Weights of a small GPT-style language model, trained from scratch on English Wikipedia.
Size: 13 layers, 6 heads of 32 (3 for keys and values), MLP 320 SwiGLU, vocabulary 6177, 4.16M parameters.
Architecture: RMSNorm before each block, rotary positions, no biases in attention or MLP, attention and MLP in parallel.
Each number is 128 + 32 x the weight over its row's rms, rounded and kept within 0 to 255. Layers, rows and columns count from 0. Numbers have three digits each. The size before them is the row's rms in percent of the matrix's.

# layer 10 MLP down, 128x320, rms 0.184, rows 0-127, columns 240-279
093:142115138145175102112129082150099167180093144137176131144094181139080146171184103082154157127139127145130136084132131143
093:153119072136134173125162125127099083092161149122113163101159102110093113140178151120107083165095126185187152110120104105
084:089105182166074154087100056134122151095166109120093109160121128095100154077077122123077045097145141124165106113184084173
088:118121139125150150099107128131100151126158095127102142159128137110133118117159128141133069082102103139155111123114120124
102:170203109120081118077167090158147139158119163173066101172152127140083157131130145115162141087135151099162099151155111139
138:140175123088187181118153157122081187058155134123095114108170095099194107071210137164115118151127092090114190114197154113
106:130130108072041152173131161189126110113139140069126092150105148132094117131151087165133095121092126101104139145110207127
100:198128132089052160133111136174160176187027064105068075099117144141094149150130154117101201175098157078158152161200140096
094:129166139140155128134066126095150144124145182120141141110129096137124115122156126085144129125124114153114116180138132145
092:171226096072117140133133181089104161167136122116098168080174117116192185146187142163177108149131114205118121081132120136
089:119098153119095099131157120114125064060132148109129118116152133117146136147168168139143142131136103091187122086179128106
098:139113177152141129053143128098148120189111182097134204124132114135168113148184094047170045128154129114108143179144098163
104:121060138108097131141140145153208072086097085070017101138093178141127128112069071092128143074020081143190129148119114094
103:145116129157061129091192069171138126139083083104101069151145208137143134143118129101124068132117133107122119138136184148
097:140100156108117073141098160051104018166105103163138133162140129104127119120074161136159113093205126144113118147148102121
091:147191109142090144077074204099106172130111122116141116145133127167111185120152140123159146133179128128077145155159106108
097:092128134062084140124105117118130119117156141126193125154179148111038147126119142145142172165126153132160216153153149113
102:153141109144066145185103162148184165142146132111154065106110173102135153161122118153078150187070121164141121117105135087
096:137155093166075106109109114101074167161123144022137135152057148122126141117120155126145210151196117126097128116093148102
107:118163135073052146110134157094080120075108125096112106170122087107119170126121098143168136041087156094182097145109105102
115:045182187114123144150119100150107202129133133156137152129206167084099105140142157109146077113145128133134125168126154102
099:123134086107163126089105072127155084151111082180104146100124111168148158097139135102076111103126126078116131083116120092
095:031135145073104118130116136148094153109125115185163132069118122141197140125158158146118129130133137125058108089189088137
099:186115116053134123160117118111150109119171101137141144121117121106080163129117076129115139102124124129188094174040066141
092:126155179131117114171127112115156095110179152102128124168121087112121134133142119171145112126169121080113108170085130117
187:125123110113105118108112138115116178087084098085128116153157064169166152159142128108088173145135135103153113054147139145
100:091115098167064073105134169175171117141090159166133130101101117182165129099191180090143177159113142095074157151164160152
095:145086083167103135071101181152129119157186143110129173165105100126129150095084146099146155086168142134144175136155169130
085:108100147167114144124134184160071188121107115082143114125125096089132163126169102148168099166134098151122125154185181102
083:183131059096128111175143103172130105154181128155085134144160113132137142154136128125121139083109118163154148126132082152
088:133164176205183147121161165106155142106124174139211108135047070122133188100115108132170104101085131132129112103179128176
085:137179144108108080115109087126156071150143112202119121155123093123090072137074068143149130131102135146134139100102127139
094:193093101076174132128151105164128126184033110084119130117109153105157118129078115061130155139089123123155145091139120122
087:124127147105141133135119120145130103096161170075146159149133090143073081164228085089158155161127151153153110155093126194
088:133149149130133137161081102143112118130170163144102113017126126090118067087103166103143048144071097141082057145130157141
094:169094145129220129177079109185120135146153109129088123153111120173165104137131094147115137133088151115148118155152172094
097:040144129182119192161197086103145122112124089168160120175128160124128088125104086149059143120093139107143113146135073103
130:147168120132106087121140073162165062119111128157111123142136134143111121104170115163113107135152066210150101115113093137
096:133123101174095103094144153091112152137119140092114138118154094134129067126127119110074123136098116085137040151077081147
099:131158129142134146118119165145132179147153176146112181067148118183153120133146111113109114115118107121106152126112161135
100:121069130103113055101088168151128136171137138040090150122158131131066130099147159042106136129107097143149146118098125120
096:136118160092107102140149130173103122097090153146168149092162103142100107120126107144125109139091110126157053185236138119
091:098142116151047124102115113165110130170145136142122122170066124132203103128141106112133138110168105131088094146070091095
091:094092147032205138132179135152127160092097084152125133144123163104088066098142158131157105208192154127164184093139120168
084:148147200148109120071143070143114176146118132110147096156166134164130132124181082115194080102149118115072134122115150144
092:159170109126102153148116152158093127191146085084129091136136119155124151181146119066177164169099138114139129161118164130
093:141126189114092178198141052109153142095151059102183145208147167108120153123125093114164092102098105129114143150053109130
096:053168104182074132160138110135146154100149140135123195126074143087180127141155097145129102195125121158131127083120145109
182:120143136139119113138154121080146070163134126150139189120061144088085158084150143125120106095159090041124126151134146126
091:126122106096121138164167204144171098132086173069166080193095146158046144131143133112130087130135082135121136141061144103
093:162101137105163096097115133092155109095242095135134122063166118138172161130099085142081139099166140136183102138168082075
096:129151100135134116129136146124119086101090120154109124119136150082156093131125117133158140151128118198127116118147106176
097:158087225085100103151108126216200152119093142120100108105138166197143096139074144160170118138112195100153206084135141137
101:140118202086151145159120117188088058127125094153115178116183076082095138174112139150136117078055126118160168169118093106
091:100116143143163183174153113121128165154155150136155148113124121084131107126151138117145160170131107150145151138148159090
102:162140063140089120140107194083117076125091205111166085129118128153091157050141113160098105128142138166160139100136177154
099:137179165122131128121076128082052099138152140080129131093129172113121170084108201137123102082223134153095186094072102151
096:176124136134116119137080127133115116136101165089110125150135172167084102204143074122150094136162139142124136107159146058
101:141147072102160204076065105114154108160173153136173113151143155156085064112129122113183103140145100135081091107097134128
093:113113185104177146095165144104089166159129122156073088121156130120126146121157074125118139191118135112170158169113119118
095:128192107195118111142125144148110182087122070172150191168092135086113182141139180108099140156117142148130128161119162152
103:139102111118138157105145201146166136141117047115115127119163149142159115132109172144110076104094101184160144151088127092
103:171163069142117214118091183083159098155137135158131143126152116152125122155101111097167195095136072107106065138133110131
087:157061174185171100140122074085119115149165156087125123078070149119170123140101198120150125164177114146051145138149120201
101:177188118141106146158097099099137147179101146103124121100121134112187148096154087152122116082125111131065084152127115143
091:086046133107142119121126076181160128157142116144168159154100131156126096103118151107118124086125129128178128126090150131
090:098095118108168115186158144151142145097141122147111160157114129144161140145134166164123124090056048155185082166126131202
094:108189118126142158132152117098098137197105137120105193121163117123160147117130168112109145148169117128013136166160150164
102:160116141084133166166119243091145125125125142134189141114152141129108107135182093077137158145122136107139163150057169124
092:150140158111143088177123113173146113137130182196171157114170145092187066180115158166132113121121144147156142136099134044
096:142172143103094173121113128169132124127161100176143144111106093130158111143110099158142115098127150142148127133115029124
099:199092151110140020157171160129176115112136159129128112063127162092122175164112132133091108114105142103108108170147209096
093:121117111154072080157177127104197134087129097056186114136104117190112132116146060113053121082126128139158096047120127167
097:095114143037128169117149118163090156169128164080085204062144159065147118095155153064136155108135097161157139122173157113
120:115140137124109161071116116126127030122159133142103081099110096104125121171151141146146086111116134150110152133128119123
097:109135171120155077175171107142132195108160124117148107147134146092081154104131118131100140138122109141172162115157112199
092:182141084161129092116098128135089078134183137119143126092189106091086136139076070075155130114057168139156102073120184157
097:126144124084072083126181166165121147183100134079084084193160148069163157085211081088162164141088121121110113179090136090
085:133177135161156123132107167109079122138166083064183144163129089150111197179149143075120150126170104186158167093146063128
093:108136084161157126128131143164163083119155097210118114083147171139167089137110170150173142167165094133140106105187103062
095:075177122131113102129131049119149167187097089120169127108107139117188146094120124071095151169113161164107180108124079130
104:072124160141066127126112115092122158132105107158057124165058177128158149115151123120112191084092127117152151138165125067
092:076125126064112141131179124110130147164172106144136062156072160107087133169156099111119156179072103074063094151077087154
090:099137169173194172184150115125142158140119106084133072131101101098188130090121152150160154201165130141184166087093167076
109:168169103137107103069084182184103161114126170132095123171109132096094131115141104111144138150129142120136119146176097111
090:110153121173162119101179174108158143127087131116133145192127114112157132176120119128163145089155171106203152110079136167
101:125132154132127160094183086111112088166166137128125155089101093082111140124118155065178182151196150155085192193133160138
088:124147149070079131111093102131141149189120180119103179145101117127116153105105115048177147133114138159103122089109132153
085:168189137135167110114116142082079146134156137103174141097143094150095096183213111128160133144239071116097126121141148160
101:131152146106107101193173134150102170138137129107104111128083058143074141114104148098134183124112082102118105160139138171
089:195195143177121155091146179116142145173110059127086087163136137137150129141167115157131182093117108142143130161098161137
082:092137106100097165110110159140124132142093139165174090131142111172164083139092132127119128119130137086205159135173129149
090:176128128116140168076098157103109146140158179112155176140149180091091145089152111157092083103177100143102132126142126072
102:115147082126123155115110123145131096142159109115190147127124109112112127141134156162106139110131147132093137138136139114
095:136116146154132117161110120182124134162134105145107140183102166138108107142113129100081108168079139115132114184095158132
089:116163080112172151144154102146155110118219134167142135147142147132196148151094086085121202082099157158096130090139157127
086:154134140126173110130107149098078120130107108078089167135122128130115158098188111092122088183148116079098159152091133142
094:166077168136196146099105099080117130156112140091094073162153143142133140137116142135168134112113123141165095191083165117
089:151115117126119168091074117099146148118117144093114138117146134099183132181095134063134113100153111122162129150142137171
088:162137112119067159162106131105078136114159172155109144171142150151056139139151132142173100149139108141096138129064185174
113:125139086099151102082128117111126125122210127115113101178163119134142145102117141108105128062107141092118152146132181208
117:121111093133109095144054104113117132154101118122153170097125108152086111214054118049128144138183096120167077069117119150
118:144137124147102198078166128107145079152084092095175159128112120130090120131052121077068136133062145138163159121148123109
096:132115101106141120101053114108067218128121194107174178086134133050068120153068144136175109138077152116119149135196171152
098:137133156148109157102134090131061105093168101112184164126086098125174157104172100147098179142140140156089130175150186154
089:177098087140094140110094165131130086122091131160149101097148156123088051150107110112143155152135141161140126108157143095
100:110078115144142139106169046092112076156146116138166097120150095092071096110098165109183110112151125080089079160152109102
097:138172138120082155059121114140188092083157124132103148108168136151144137125107073134083149128100093112115128096116188110
096:122126154149149074141055084164069140097113153136173109134146131060108116107144086110131118101060142133098141115173122174
105:142109106128089142126099059114120155182162098126167168107160111139193148091165201124194113113218174121104145100127139076
092:145101114122112147162143184108148082052111172135067131116170132182113101129151152082093168193131104136145145162109085171
104:111131095128107141128173174170163159099104107152145136137138143159120108128128126148126075108096148158121084101116057154
087:091157129170160111084143148122112123103067098126130100119113144128146151099131161133086148147089082170104110154130118137
192:147159125146135139128139126087116124142116173076156185197112129106132163095167144149152126091156055140115072111131108112
106:122061143134186088110160148087025145148138156130142177070091147183126122185107175103132087135110130199104085087200078144
091:076154110182115140133126152149122136163163088132170144101059116083096111126131114159166101133109120147229129164183085093
099:136138102110179108127120092161179134141123127170113145159080144135163096150074080116083132112089050069150090123169129129
091:089142121149104159160089170108076139062120088167093104159133101088153127074131140116108142094082182139083113116122132110
104:143151176166180124163157126129115086126096126144141125111151114097116109136084173112139135142160184109216107146114132113
096:156135119147100140128085150158138095104122147126162087166146098165136076088148109152091113131112134142071103177173177121
095:154111164186076155079163117084084069125070119157146158064136112098111158151107159121158155165153171136118130157084146114
105:132160139098086126108105131141148192151149091194110166128090131114187106101135120165130140185095170147159109113148108129
098:131100196127135178130159138089129114131156120158105126107133117156080198148136149109100087133077139138120186142075125124
099:068100143139071127140149148153171109156124087157132102141094180157070074117073191153102098098113128133131060168119151126
093:106206155122109135151086192115111165144176154119129128149125078150188147064213142079141154130172135146110127208120096132
103:102095135141102065129143101067188107174115219111132104100104127126166069104084152151142117110128128093184101104143170092
097:191180083093148158166145175117103108094150152093138152105180080110136120099116144131122165057129095087142183124150139095
097:091116155130120073185138114137108166176126173085098091144118154105107087165193122135145131200176122107135140201132109114